Each number is 128 + 24 x the weight over its row's rms, rounded and kept within 0 to 255. Layers, rows and columns count from 0. The size above them is the row's rms in percent of the matrix's.

# layer 10 MLP up, 1024x256, rms 0.137, rows 216-242, columns 128-255
size [ 99  97  97  96 102 100 103  96 105 100  97 105 107  91  95  94 102  95  99  99 105  97  98 108  96  94  97]
[[175 124 189 129 110 102 115 106 156  85 116 140 127 153 111 129 121 107 170  99 119 112  93 146 163 131 117 136 146  85 111 150 106 147 106 145 129  95 114 110 139 150 154 104 120 136 137 135 152 106 153 109 118 150  87 105 126 168 155 104 113 131 135 108 104 133 116  82 117 118 150 135 109 164 114 123 130 123  87 176 120 148 140 129 122 126 121 121 111 101 164 145 123 150 124 130  93 103 155 152 141 146 120  99 140 120 139 120 128 123 167 129 133  77 106 158 131  96  73  67 131 129  85 133 170 141 165 116]
 [128 150 158 144 150 145 136 125  94 117 164 169 116 121 115 112 104 127 144 104 121  95 109 160 138 137 159 107 133 152  93 120  66 115 129  99 102 125  87 142 139 138 117  86 108 142 121 104 163 100  73 130  94 117 143 135 109 123 128 111 138 157 116 135 101 159 105 160 111 146 114  83  86 171 135 127 137 128 116 162 124 113 137 119 161 118 140 164 133 159 142 152 131 159 137 115 150 187  74 153 141 143 118  95 143 131 103 128 147 149 126 180 120 148 119 112 112 109 173 122 111 153  66 116 157 115  87 139]
 [140 170 183 132 118 110 143 136  91 163 150 148 152 138 102 140 111 153 141 152 156 117 141 134 154 153 123 103 118  87 115 140 123 131 134 120 155 114 114 109 151 118 152  99 143 154 170 170  56 114  93 144 129 127 139 153 101 173 151  97 130  99  93 132 149 133  66 132 101 111 133 150 103 132 167 109  94 142 139 110 138  97 124 139 147 129 154 140 141  67 151 156 163 125 135 119 161 129 139 124 117 120  97 171 135 155 144 135 161 106 147 117 121 127 146 116 137 130 109 134 144 162 136 129 134 123 101 123]
 [135 127 138 147 131 132 135 151 158 134 130 118 121 123 123 143 134 103 116 112 157 123 151 127 121 148 147 119 130 198 133 133  60 122 125 116 120 139 120 125 148 168 112 114 156 157 135  96 153 137  93 127 107 131 152  99 126 127 105  96 164 136 103 117 165  89 145  90  87 106 119  84 122 115 120 132 128 131  82 128 157 104  93 124 172 130 163  69 139 138 140  90  82 184 147 134 109 119 137 159 132 146 156 144 130 158 167 107 123 134 121 110 148 115 196  98 107 128 163  91 127 138 143  96 134 136  83 131]
 [115 170 153 124 158 131 116 110 149 139 156 112 147  87 133 122  87 157 112 139 119 110  97 127  92 115  95  87 101 120 134 139 131 133 151 155 114  98 148 110 112 106 151 126 136 100 155 130 110 101 162 141 142 127 122 126 126 113 163 145 112 130 109 149 103 158 147 130 138 112 153  74 156 142 114 138 122  51 132 122 123 137 166 143 111 144 144 172 111 110 124  96  85 135 131 148 107 150 153 106  89 151 111 163 169 109 164 144 128 109 153 140 131 141 129 114 118 140 166 115 148 126 122  96 203 120 131 139]
 [122 109 142 120  99 145 122  87 140 128 132 160 149 140 137  93 110 122 128 120 100 139 136 135 130 164 118  90 133  93 163 132 148 100  72 128 109 130 136 144 117 133 131  97 118 104 167 127 101 105 183  97 105 114 121 121 156 142 120 143 132 127 144 132  86 143 154 123 127 144 119 179  65 152 150 147 140 111 119 124  88 115 177 113 139 133 126 121 148  94 130 129 132 116  73  79 130 158 100 124 150 145 128 144 106 198 121  93 115 126 149  89 188 116 149 154 126 125 145  87 150 151 187 141 122 110 129 109]
 [145 135 155 165 112 155 106 133 135  92 115  90  91 140  92  97 159  81 139 129 110 158 112  87 130 118 144 126 106  89 126 133 137 192 123  95 112 118 143 146 141 167 118 143 141 144 136 122 105 130 150 126  93 134 150 118 138 125 119 130 111 132 120 106 101  85 152 108  94 155 117 142 146 149 166  96 131 102 113 128 127 161 115 140 196  98 107  93 150 114 144 106 118 133 113 102 137 102 129 143 144 102 148 139 119 126 108 151  97 118 115 105 145 136  81 112 119 129 114 112 145 140 111 104 115 125 143 144]
 [135 145 122 136 133 165 110 157 156 112 128 163 122 111 134 181  96 107 134 171  90 119 102 138 154 130  95 111 132 119 144 163 160 140  93 132 116 122 131 131 161 123 101 148 149 141  99 141 117  85  72 131 141 139 118 118 143 159 145 177 145 147 143 119 141 111 111 120 171 132 189  93 104 130 109 121 157  96 137 132  99 123 113 108 118 135 171 113 102 169 137 147 103 132 115 109 118  88  90 102 167 159  96 100 176 102 124 176  78 119 146 108 129 109 180 146 127 106 134 152 150  88 119  96 125 150 140 126]
 [134 146 114 122 143  98 157  95 128 121 152 109 160 113 176  78 108 158 103 130 148 125 106 131 110  93 173  87 108 163 145 132 112 145 128 112 128 145 141 164 141 136 149 133 144 160 163 140 170 158 134 156 187  77 144 131 121 110 112 133 103 145 132 131 162 128 101 128 117  86 128 180 164 130 141  95 115  99 131 149 126 157 149 118 106 138  76 131 131 126  95 126  79 139 171 110 133 153 139 151 117 121  94  79 143 114 111 141 108  99 108 145  96 120 111 133  86 143 153 166 118 123 107 123 174 128 150 136]
 [130 133 158 146 124 128 133 156 140 139 136 106 108 107 118 140 127 103 154 120 118 147  64 119 139 143  93 132 136 125  59 124 121 121 119 130 154 102  86  99 114 109  67 125 166 186  64  96 170 136 138 138 148  92 141 105  82 141  94 117 125 109 147 136 131 140 151  96 124 120 133 128 103 124 157 105 183 125 137 135 106 168 133 147 144 127 130 121 139 121 109 137 133 137 122 145 115 142 135 125 117 111 121 160 151 176 138 135 168 135  86  59 150 141 142 118 148 118 135 131 107 102 136 104  98 141 133 115]
 [ 98 144 128 128 150 134 149 129 135 128 114 150 112 113 153  91  96 180 112 162 146  99  86 157 108 140 112 115 103  86 118  95 165  93 130 180 151 124 128 136 126 162  95 118 157 144 102  97 102 123 121 140 109 144 151 146 159 142  91 151 135 167 158 131 148 115 121  89 134 107 142 141 153 126 156 110 153 158 148 110 127 145 124 121 119 117 131 118 131  80 128 130 123 135 115 149 125 136 123 137 135 158 119 132 115 132 180 162 129 121 122 152 153 164 121 166 139 118 161 155  85 111 113 105  84 106 136 125]
 [125 130 111 160 128 129 144 152 139 131 108 147 111 114 103 121 102 100  86 118 103 174 149 123 131 133 144 144 149 144 110 115 145 120 138 116 170  96 139 141 143 112 120 128 134 127 110 105 129 132 141 151 162 140 126 120 115 168 186 166  56 125 116  82 100  97 123 142 117 102 100 120  81 146 146 125 135 155 135 120 153 149  95 125 137 132 149 155 162 124 114 141 163 135 112  99 121 102 162  78 143 156 152 122 134 151  81 147 144 151 148 140 136 150 132 132  98 110  93 149 151 119 134 111 126 139 133 107]
 [ 97 118 134 180 164 121 165 135 133 132 122 133 125 153 128 158 139 144 165 130  77  93 129 142 142  75 108 163 125 129 101 114  87 154 149 107 117 154 139  90 136 122 160  96  90 115 117 114 173 128 152 137  81 119 100  72 123 144 154 124 158  89  91 141 109 135 107 130  86 119 100 146 133 119  87 126 136 160 148 125 132 101 121 106 134 111 147 140 134 129 114 102 108 122 121 147 152 146 126 124 157 152 113 101 131 125 189 114 106 160 132  81  92 106 136  81 117 139 125 129 120 129 107  85 184  84 117 138]
 [141 155 111 126 151 116 133 142 102  99 114 147 144 119  82  86 118 109 129 119  95 155  99 163 109 147 113 113 180 170 163 147  91 137 126 150  87 104 129 107 160 120 154 143 109 159 127 129 116 139 146 119 129 128 137  90 128 117  94 161 144 129 157 124 114 119 136 119 117 167 141  93 110  98 118 116 157  95 122 178 197 154 119 134 152 115 134 138 113 128  90 174 145 149 149 150 120 159 123 116 132 152 151 121 141 132  96  93 133 145 121 130 154  75 121 149  95 160 132 137 136 148 126 157 146 123  94 142]
 [137 108 115 140 114 139 138 158  94  87  93 122 122 108 129 145 135 150 129 114 108 127 105 138  90 123  94  69  82 111 137 111 115 130 140 164 189 111 112 146 134 133 144 114 106 101 123 156 142 171 121 143 134 140 157 105 158 134 136 132 163 158 138 154  95 181 192 126 159 138  92 150 143 111 134 104 115 141 112 142 115 154 159  71 133 143 128 106 113 190 145 110 140  85 118 100 117 122 116 158 142 107  90 136 158 118 159 158 154 149  88 106 116 130 138 124 116 167 116 104 141 163 136 103 106 150 115 130]
 [153 132 113 155 125 155 119 118  81 104 180  83 116 109 107 114 175 126 132 146 142  88 100 110 136  96 156 118 110 138 141 111 205 103  98 108 123 125 157  95 118  81 153 169 114 132 144 160 130 146 163 168 156 152 155 127 127 171 141 105 164  48 103 126  74 135 125 129 101 132 132 109 105  96 150 138  95 122  76  90 131  90 135 143 141 121 131 118 170 109 119 122 121 138 145 133 156  85 124 130 113 143 156  85 120 136 142 175 119 146 135 181 157 131 130 135 136 202 106 141 158 136 130 112  99 170 132 133]
 [107 164 128 134 102 154 132 157 138  87 121 120 123 129 135 130 103  79 148  95 157 157 128 140 163 141 144 134  96 162 154 118  84 200 107 153 126 163  97 156 140 149 145 145 133 117 121 101 125 110 172 147 163 150 163 186 114 107  71 137 164 144 101 139 133 160 146 116 131 161 129 149 112 152 106 114 113 116 111 150 151 120 158 143 166 122 129 131 142 121 106 150 132 126 111 190 131 151 168 148 129 149 148 110  97 157 116 118 100 125 109 148 138 121  57 137 110  94  97 109  98 146 130 147 115 115 125 167]
 [119  68 153 128 124 105 129 113 132 117 136 177 137 112 161 127  98 116 139 113 136 133 120 153 141 117 134 156 152 136 117 107 106 144 112 112 128 117 106 168  80 129 148 133 128 150 109 141 137  93 108 101 108 111 194 143 108 168 121 106 141 149 125  96 150 177 141 125 163 114 113 173 156  97 144 176 121  83 127 120 151 137 134 154 142 153 119 166 171 119 191 186  65 118 102  61 126 127 148 105  74 107  98 133 101 138  97 147 138 121 146 165 126 131 138 134  64 116 168 119 169 122 105 134 151 164 137 155]
 [101  85 130 109 165 130 126  90 140 141 114 146 168 145 107 149 109 145 159 145  94 101 109 143 121 204 146 123  96 136  80 149 145 155 104 122 108 136 121 147 131 104 102 108 135 145 157 179 103 162  98 138 106 105 144 122  93 110 135 110 126 129 150 165  92 104 145 100 120 129  92 164 128 147 160 127 126 140  93 100 116  90 120 138 106 136  99 139 162 146 147 115 175 137 147 104 144 116 127 118 155  97 149  93 117 143 113 124 106 124 131  96 166 130 160 125 173 149  95 168 110 168 119 109 142  94 150  95]
 [123 168 119  85 150 154 115  62 127 120 145 114 116 138 141 146 134  95  91 113  93 148 152 102 110 133 110 147 137 145 147 187 136 100 133 176 140 170 122 158 152 161 113 125 131 137 134 122 120 151 153 113 135 101 130 133 121  85 121 144 149 144 152 145 141 118  92 103 114  91 170 129 120 160 122 139 115 130 125 127 143  89 152 114 141 167 111 115 123 140 127 105 142 117 103 105 125 130 131 142 154 144 147 123 133 113  95 117  79 138  86 116 160 156 140 114 130 136 112 156 138  92 149 143  96 157 105 103]
 [121 142 154 144 140 161 132 105 129 133 114 149 105 111  96 102 121 142 108 121 116 111  76 165 144 165 122 107 103 176 115  99 152 104 118 135 111 113 136 158 149 112  95 143 144 158 129 105 159  86 158 132  99 142 123 172 130 142  86 147 148 104 135 151 123 132 123  96 112 162  93 137 110 159 133 126 116 113  65 171 115 117 115  95 112  95 137 147  98  99 125 144 142 113 164 119 112  97 183  88 117  68 107 122  76 109 114 163 161 127  82 123 124 153 114 117 124 138 117 130 100 122 140 151 142  78 129 124]
 [100 116 141 117 122 132 139  99 152  68 120 118 123  85 101 144 149 154 168 138  97 152 142 150 128 142  97 118  98 124 133 170 125  99  97 171 132 128 124  96 125 184 138 133 120 132 157  96 117 137 118 139 176 141 101 103 154 127 132 106 152 115 148 149 117 130 111 154  93 109  84 117 120 121 149 140 140  99 120 124 124 133 141 125 128 128 103 117 116 104 122 124 151 112  73 148 133 111 142 106  77 126 145 131 109  91 140 139 135  86 145 138  98 136 149 116 118 111 153 101 170 153 138 142 137 136 125 151]
 [128 120 114 120 133 140 149  86 105 106 156 117 115 128 124 119 143 131 162 129 105 131 137 116 136 106  89 153 137  97 122 145 101 135 140 117 124  63 104 144 125  71 148  67 120 132 131 117 181 121 126 141 140  88 148 112 109 134 117 127 132 116 109 104 167 137 125 118 120 152  98 141 121 127 151 132 148 153  89 147 117  86 118  85 108 128 153 154 143 120 124 110  82 150 134  78 106  92 149 167 123 133 124 104 113 115  93 116 135 118 165 160 145 118 104 127 174 113 130 132 101 124 153 156 155 126 122 151]
 [110 123 127 142 123 135 117 102 151 182 162 135 107  83 115 139 127 150 112 187  81 135 145 124 163 124 108 124 141 125  82 133 138 143 156 148 115 141 124 146 112 103 186 125 140 115 110  72 128 125  86 124 103 123 135 118 110 143 135 143 105 111 146  97 129  94 108 128 179 106 133 121 148 112 157 119 143 132 125 101 146 127 142 182 130 104 141 121 138 154 175 105 106 109 124 102  98 114 139  59 111 133 169 131 104 104 125 148 105 102 137 114  83 113 135  69 158 154 107 150 158 162  93 144 155 123 133 144]
 [131 120 155 119  90 135 153 102 183 138  88 172  93 137 151 119 116 111 143 178 120 130 119 161 158 115 122 135 161 117 130 105 106 146 105 138  99 165 151 116 127 123 159 119 109  91 170  90 128 113 102 126 143 114 101 138 147 113 165 171 182 136 176 165 153 126 149 108 125 142 163 159  85 144 114 100 146 104 123 155 142 110 132 100  98 194 122 117 115 145 137 122 144 151 182 153 128 139 144 100 112 111  98 109 175 111 163  98  93 128 135  83  98 133 126  90 127 153 131  82 138 103  83 144 148 142  82  86]
 [122 105 152 112 139 119 131 149  81 111 119 121 105 137 157 124 158 185 142 141 112 122 109 133 111 111  99 136 117 119 106 142 108 102 156 138  97 106 117 132 132 118 116 143 129 159 114 104 134  75 119 138 115 166 126 101 132 119 153 133 108 136  88 128 131  78  86 173 145 109 111  95 168 104 105 150 135 128 138 133 134 153 116 135 123 104 169 141 167 111 152 137 152 142 123 115 148 104 125 171 175 165 113  97 122 140 164 144 146  96 145 141 136 171 181 143 158 130 137 155 106 144 130 134 163 101 185 123]
 [110 139 131 140 159 120 134  80  83 108  95 130 121  82 161 127 148 108 169 108 115 158  91 157  61 101 117 136 142 121 117 110 160 140 133 103  87 133 147 109  98 120 111 157 140 136 104  93 112 162 138 171 143 157 115 113 116 168 145 139 130 133 113 110 130 115 161 136 101 123 110  96 128  98 167 136 141  90 135 100 108  96 125 109 138  98 132 122 135  97 155 188 127 148 153 128 158 187 153 140 126 150  81 146 102  93 149 109 150 114 133 141 138 150 169 133 136 116 140 158 148 132 136 146  97 155 111 103]]
# layer 10 MLP down (transposed), 1024x256, rms 0.147, rows 216-242, columns 128-255
size [102 102  94  96 101  99 101  98 110  96  95 109  99  90  92  93 101 104  97 102  97  99 102 107  94  89  96]
[[121 167 125  87 121  99 116  99 105 129 144 157 115 117 115 108 184 150 112  93 131 124 103 141  93  94 135 114 125 114 132 105 112 155 136 133 156 122 106 118 141 134 109 199 128 120 153 127 146  90 122  95  54 157 134  70 120 134 107 122 101 107 115 123 177 107  93 134  94 187 130 178 159 148 137 153 115 128 118 148 108 125 140 155 135 110 141  98 147 146 131 118 145 115 145 167 142  97 141 122 126  99  82 129 159 140 153 100 117 116 133 121 144 149 117 127 125  98 131 107 127 131 102 127 129 129 127  86]
 [131 117 112 109 128 136 141 146 106 150 116 129 102 114  67 129 149 130  81 176 150 159 123 100 151 104  91 116 155 121 112 152 147 150 151 135 115  89 145 114 128 129 142 110 138 102 155 139 157 140 177 157 124 127 145 132 157 140 107 141  65 100 154 122 124  94 156 120 107 102 131 160 127 130  72 140 119 132 149  80  86 150 118 117 132 109 115  94 123 127 146 112 139 103 111 136 105  67 131 113  93 101 103 135 159 112 128 136 150 128 109 105 161 126 194  85 129 129 103 190 154 145 172 132 101 149 128 139]
 [139  94 107 111 113 108 108 143 135 136 113 128 123 100 134 122 137  97 156 111 145 168 130 141 122 130  88  97 116 143 127 112 170 144 102 167 105 140 150 121  85  84 114 173 144 129  90 141 171 135 172 167 115 128 169 142 163 131  96 101 116 122  94 149 119 129 168 107 132 116 165 118 142 158 161 119 128 100 131 138  99 131 133 111 154  95 137 126 111  80 127 104  65 134 129 152 114 117 143 120 132 138 164  92 139 170 145 177 102 144 168 145 136 130  88 119 139 102 152  95  93 153 143 139 182 152 121 146]
 [168  94 142 108 127 106 180 133 130  92 128 146 149 115 136 154  86 105 105 133 127 153 118 159 118 117  97 169 125  92 120 106 201 126 143 159 134  85 166 101  75 120 171 111 114 129 117 114 183  92 156 115 138 141 162 145 132 109 121 171 124 161 142 126 106 114 102 106 181 102 142 141 158 124  95 101 135 158 151 115 120 136 129 119 115 165 141 153 136 127 141 149 165 114 155 131  76 148 137 112 144 104 119 129 150 116 137 102 176 129  99 144 139 123 120 135 133 109 126 130 171 123 147 166 138  91 166 133]
 [142 134 186 116 151 111 109 115 152 154 145 124 131 114 154  75 122 125 127 122 183 124 164 153 203  90 126 105 111 113 119 123 149  98  92 122 164 137  95 158  93  92 132 155 100 141 104 157 126 109 144 137 138 157 104  89 124 128 136  84 130 116 137 123 136 124  89 107 129  85 172 157 144 148 133 167 131 146 126 106  99 152 121 133 124 164 132 120 123 170 184  99 120 102 128  95 163 110 102 127 123 105 143  96 130 149 150 141 146 153 138 114 118 129 136 113 168 120 111 162 123 162 144 121 180 142  97 164]
 [133 118 116 117 111 129 133 163 117 132 141 167 123 151 140 129  87 135 104 121 148  96 136  81  67 148 138 141 121 143 145 107 156  93 146 142 119 136 114 146 132 112 152 117 133 108 113  93 111  87 157 118 137 131 137 124 114 125 113 141 120 125 118 151 128 119 138 119 137 156 121 166 109 124 116 121 126 154 175 106 160 136 134 100  92 171 137 141 107  91 165 166 127  77  90 121 120 125 139 145  80  75 138 132 113 155 126 141 107 133 119 140 110 133 104 142 106 128 153 127 123  74 132 134 109 166 157 166]
 [122 161 117 146 127 145 134 155 119 123 107 178 147 136 114  84 166  94  62  77 147 127 123 136 127 141 111 140 111 119 100 117 150 146  70 191 129  93 124 156 129 136 141 191 148 144 137 124 153 139 144 146  97 124  80 137 156 121  87 140 131 113 141 114 122 169 122 118 123  94 103 111  93 191 105 110 143 139 132 122 151 126 158 123 115 120 162  76  96  62  91 131 108 122 131 174 133 130 153 123 124 155 170 173 135  97 144  98 150  97 100 126 110 149 126 162 132 123 137 106 115  96 166 145 119  93 101 110]
 [132 125 154 145 167 120 129 118 116 113  81 141 147 134 179 125 122 150 149  93 142 121 132 122 140 149 140 164 103 105 155 165 182  92 143 117 117 163 115 115 136  94 101 108 125 156  73 137  82 128 155 121 127 155 100 157  95 134 117 153 123 152 148 154 109 126 158 155 128 113  48  81 158 113 133 137 139 127 160 148 155 110 120  90 128 151 135 115  98  99 115 131 133 125  98 122 119 165 146  80  85  90  91 111 137 122 108 144 136 129 115  95 124 109 134 169 142 107 144 145 126 102 110 147 131 148 154 127]
 [139 151 144  95 148  89 148 116  96 144 141  65 173 127 110 143 122 146 124 165 122 126 113 148 128 123 123  89 112 138 154  81 162 144 112 109 141 160 142 141  97 130 106 145 123 132 100 142 140  88 139 116 123 118 115 124 101  77 135 135 149  79 137 115 124 116 151 108 145 119 104 156 146 141  85 135 127 115  79  89 160  92 122 118 160 101 113 135 137 131 104 127 156 114 100 111 143 122 115 177 106 112 152 128 187 154  87 125 158 125 120 133 120  94 157 140 140  97  99 140 116 108 129  92 131 114 123 179]
 [128 130 158 109 129 155 118 145 137 125 105 126 109 127 118  99 122 155 133 134 120 142 193 118 150 147 121 126 117 181 135 121 119 131 109 145 139 168 109 100 156 162 159 110 111 131 115 139 122 155 126 145 147 123 105 161 119 140 135 141 126 147 137 140  86 120 130 170 132 197 146 125 122 144 125 139 108 135 135 134  99  80 133 121 104 120  97 145  67 121 136 117 117  99  80 161 133 127 133 148 111 120 143 133  87 161 145 129 131 113 145 118  88  94 154 143 121  83 163 109 115 120 135  53 129  67 107 140]
 [137  86 135 127  91 171 121 109 135 183 173 128  97 125 110 158 132 125 121 114 111 141  76 147 130 127 149 148  78 138  52 102 128 169 127  96 147 120 121  78 120  99 160 143 134 150  96 114 104 110 135 112 120 125 151 135 127 130  99 125 175  85 115 176 175 136 129 112 110 118 116 170 113 139 129 163 118 120 126 107 125 119 174 163  86 138 154 102 126 112 106 143 128 141 122 137 146 143 128  77 138 154 128 115  79 150 159 121 143 145 128  82  94 100 129 143 175 143 141 162  99 158 146  78 119 139 139 120]
 [134 109 153 115 179 131 143  95 151 110 132 149 111 135 139 110 125  94 138 126 125 142 118 101 130 113 140  84 162 140 112 150 124 118  92 131 103 137 146 114 102 160 155 134  92 107 157 117 143 110 127 144 139  86 120  96 126 145  89 106 146 136 108  97 163 152 117 118 167 171 102 134 153 136 135  87 177 133 119 121 125 132 141 140 142 138 125 190 172 172 125 146 116  93 153  83 150 135 191 135 135 140 118  84 123 115 108 129 137 138  91 136 137 116  98  86 114 109 126 143 121 129 123 137 177 156 114 162]
 [ 68 166 146 102 159 156 137 123 140 141 163 159 139 101 128 176 112 132  82 140 165 102 135  87 139 158 132 109 138 110 131 146  82 135  78 164 125 115 138 142 118 122 128 122 172 130 113 134  64 168 134 151 167 161  95 128 180 107  93 134 159 135 169 116 143 115 144 107 143  90 104 168  89 153 166 161 144 113 143 163 147 143 165 114 139 120  97 128 131 145 157 110  79 118 107 130 128 132  95 138 114 104 138 138 125 111 118  98 135 141 116 169  93 140 125 109 105 109  99 151 154 118 124 118  87  95 113  96]
 [124 105 115 158 139 115 132 114 131 151 131 135 165 131 172 115 106 123 118 140 133 121 151 130 149 122 118 132  93 118 135 140 148 139 113 137 125 106  99 133 108  92 112 138 131 110 114 175 142 124 129 129  84 124 150 160 143 116  95  91 129  93 111 131  94 164 143 144 167 107 108 175 143 151 124 134 120 188 105 131 158 169 152 119 134 111 130 122 158 117 172  88  95 133 117 116 121 128 155 157 121  96  69 137 113 114 112 138 138  95 132 148  94 168 136 118 198  86 151 107 112 153 130  89 105 117 165 136]
 [163 122 131 100 142 164 107  99 145 152 133 125  85 149  98 105 144 174 137  80 136 102 130 162 116 119 166 150 127 107 100 144 135 120 114 143 112 114 110 136 144 152 105 132 159 124 121 165 117 136  86 120 152 101 183 123 154 141 136 132 126 103 118 102  90 107 149 120 140 112 126 171 129 114  85 115 136 120 179 100 125 118 111 109 172 145 137 144 155 171 172 147 130 112 169 121 145 134 146 131 169 151 101  91 119 141 102 101 126 155 139 161 158 154 112 133 131 124 141 121 150 134  86 153 178 154  97  98]
 [130 106 111 143 139 133 122 163  98 141 135 142  79 121 130 127 147 114  80 115 114 159 110 150 117 154 129 133 149 181 126 126 144 156  73  91 135 157 123 148 162 136  80 123 123 159  94 132 114 135 138 116 119 147 127 171 118 129 153 122 120 162 165 161 175 130 140 139 147 130 110 114 128 137 114 130 142 147 170 126 136 108 132 127  99 149 115 102  96 131 125 145 123 108 159 120 105 164 108 158  83 139 129 128 100 149 136 144 114 135 120 149 110 119 114 169 152  73 146 109 104 117 130 144 181  62 126 104]
 [142 191 125 134 122 140 109 108 102 169 124 142 163 148 110 148 110 146 105 125 140 114 111 128 139 147 129 138 130 142 110 124 135  84  60 190 130 148  78 124 100 146 120 144 123 121 155 148 108 143 122 151 148 122  94  87 110 116 132 120 161 117 124  97 156 118  84 110 120  60 130 120 106 122 138 154  89 124 109 167 105 189 185 120 117 188 100  78 112 170 136 140 125 126 148 136 118 129 145 117 117 155  95 111 134 101 162 113 114 113 141 125 128 122 144 120 131 161 124 137 132 109  92 118 146 134 144 179]
 [154  79 154 127 113 110 126 105 134 128 129 124  83 172 196 139 121 112  76 130 105 124  89 119 136 137 136 134 171 132  65  90 100  86  99 150  96  89 109 122 123 129 136  83 128 127 116 135 108 149 112 194 153 132 107 136 148 126 144  95 119 136 134 143 132  81 150 143 122 130 125 131 137 120 152 105 139 142 135 160 113 106 131  98 151 133 145 113 151 125  92  88 141 113 119 154 158 108 141 112 140 127 144 120 137 138 170 127 142 146 128 141 139 106 131 132 133 144  70 164 157 115 123 103 101 110 111 121]
 [ 90 156 152 156 113 130 112 162  98 142 161 150 130 132  94 131 135 126 123 131 150 117  92 145 101  83 106 118 118 122 172 106  91 100 131 137 132 156  97 181 179 150 161 145 101  95 142 130  96  99 109 144 105 145  90 166 119 152 138 147  83 136 174 170  92 134 127 133 102 147 155 135  98  98 150 127 169 149 118 119 160 136 139 131 156 148 175 132 136 116 142 159 111 139 127 167 113 125 144 116 149 134 120 126 145 122 167 137 116 140 114 155 106 170 121 168  60  97 136 119 154 140 151 181 122  96 121 100]
 [131 111 115 149 161 131 129 155 121 117 114 100  93 151 130 176 117 176 152 135 146 150 142 104 125 115  95 162 147 125 111 160 103 119 121 104 151  94 140 155 126  95 131 157 121 149 149 133 149 128 121 119 115 123 124 153 151 137 139 131 120 106 186  82 114 123 163 140 123 133  84 139 140 177 121  92 125 100 107 133 130 111 135 102 154 109 148 122 177 151 151 193 109 127 114 120  84  86 112 156 111  94 108 125 121  99 153 148 116 115 168 115 112 120 112 126 124 126 148 167 118 135  93  45 108 119 104 102]
 [101 113  53 132 116  70 114 156 101 160 119  98  97 147 170  83 143 113 139 118  72 145 143 157  94 129 126 102 103 135 135 108 144 174 136 175 133 187 128  87 120 101 137 131 111  99 179 139 139 138 105 180 142 174 105 126 129 137 113 110 110  87 124 135 124 111 154 142 134 137 152 152 107 111 126  97 107  89 137 132 146  97 106 142  92 136 137 164  98 149 114 133  93 137  97 141 118 116  59 113 133 124 158 146 108 149 115 149 139 137 135 119 127  81 120 116 133 101 168 124 169 127 110 123 196 139 121 128]
 [146  96 112 156 155 164 142 143 130 156 133 151 100 107 123 134  92  87 107 180 160 146 151  82 116 135 169 139  69 127 180 116 125 150 102 115 136  93 122 134 152  89 166 110 107 123 132 164 157 104 124 113  92 151  95 107 129 113 112 130 106 102 125 133 129 126 130 142 134 101 172 112  83 170 128 142 151 167 104 128 158 137 125 136 114 183 121 130 172 120 117 161 130 110 135 131  83 124 138 141  68 138 130 124 146 139 156 117 115 122 132 154  94 151 104  98 135 116 140 135 146 151 140 148 128 103 162 161]
 [110 116  84 135 112 124 115  74 112  91 104 147  88 158  69 135 165 118 158 120 156 132 113 138 117  78 120 157 105 126 154 126 147 140 141 136  91 163 129 101 143 149 126 125 130 148 114 198 119  84 103 134 136 159 127 118 114  99 155 114 132 152  90 136 162 116 131 122 103 163 123 123 135 157 151 158 100 133 106 141 109 143 131 143 155 122 100 165 133 100 121 162 119 190 153 145 131 126 120  91 120 140 144  97 106 103 105 114  93 161 131 162 142 178 111 127 133 140 129  96 141 145 185 131 128 128 134 138]
 [156 135 172 145 133 124 116  98 147  43 145 131 148 104 133 166 120  94 123 158 171 170 171  97 118  95 121 107  99 162 178 159 146 138 128 118 162 127  96 154 109 132 116 129 139 138 111  92  71 128 177 139 117 113 148 124 121 114 103 157 154 160 148 107 129 106 145 139 214 123 138 124 166  68 118 107 126 143 118 132 101 146 154 138 114  89 148 126 172 169 132  96 112 145 151 116 146 136 147  88  85 121 147  80 117  94 153 138 125 105 115  94 116 122 132  95 156 112 150 129 165  68 145 112 133 119 147 113]
 [122 117 100 159 161 125 107 145  75 103 133  97 125 133 145 124  94 107 102  75 127 102 156 142 122 136 137 136 113 112  98 139 140 125 126 131 145 104 113 136 121 141 151 131 130 112 142 142  83 123  87 156  93 130 122 115 110 136 113 116 102 130 114 105  65  95 106 167 113 127  93 143 147  99  97 173 149 129 140  91 122 120 143 148 145 157 120 128 168 149 153 140 148 132 119  85 146 104 127 139 156  91 134 108 140 161 105 120 107 126 146 153 203 144 143 110 150 151 117 158 125 133 135 135 199 138  89 135]
 [125 159  85 153 108 140  91 121 149 120 137 131 137  78  96 137 124 114 143 133 124 137 154 152 134 146 122 179 147 148 178 129 121 106 137 167 129 122 168 140 109 100 144  99  87 157 158 175 142 146  93  60 172 149 121 139 136 127 110 128 131 102 100 123 118 157 107 104 130 141 164 131 117 132 108 105  73 126 122 101 125 108 129 142 108 110  87 138 116 183 132 111 108 147 126 221  96 107 122  99 126 148 135 153 151 131 120 100 114 153 109 126 114 135  67  86 159 153 128 160  85 108 118 110 131 124 107 126]
 [132 163 108 135 110 160 182 114 143 141 140  93 146 131 194 137  32 154  91 124 123 128 161 147 142 147 106 175  94 161 167 124 143 134 139 126 123 120 118 115  90 101 145 122 117 131 142 145 131 126 143 121 106 140 105 143 167 113 111 133  94 112 140 130 150 113 105 110 130 134 140 123 102 124 134 136  86 160 133 155 133 138 132  69 141 126 141 114 137 116 125  99 110 146 208 144 111  95 123 151 103 139 127 147 145 150 121 110 111 133 113 127 141  97 114 143 129 119 140 105  97 101 123 129 145 173 131 138]]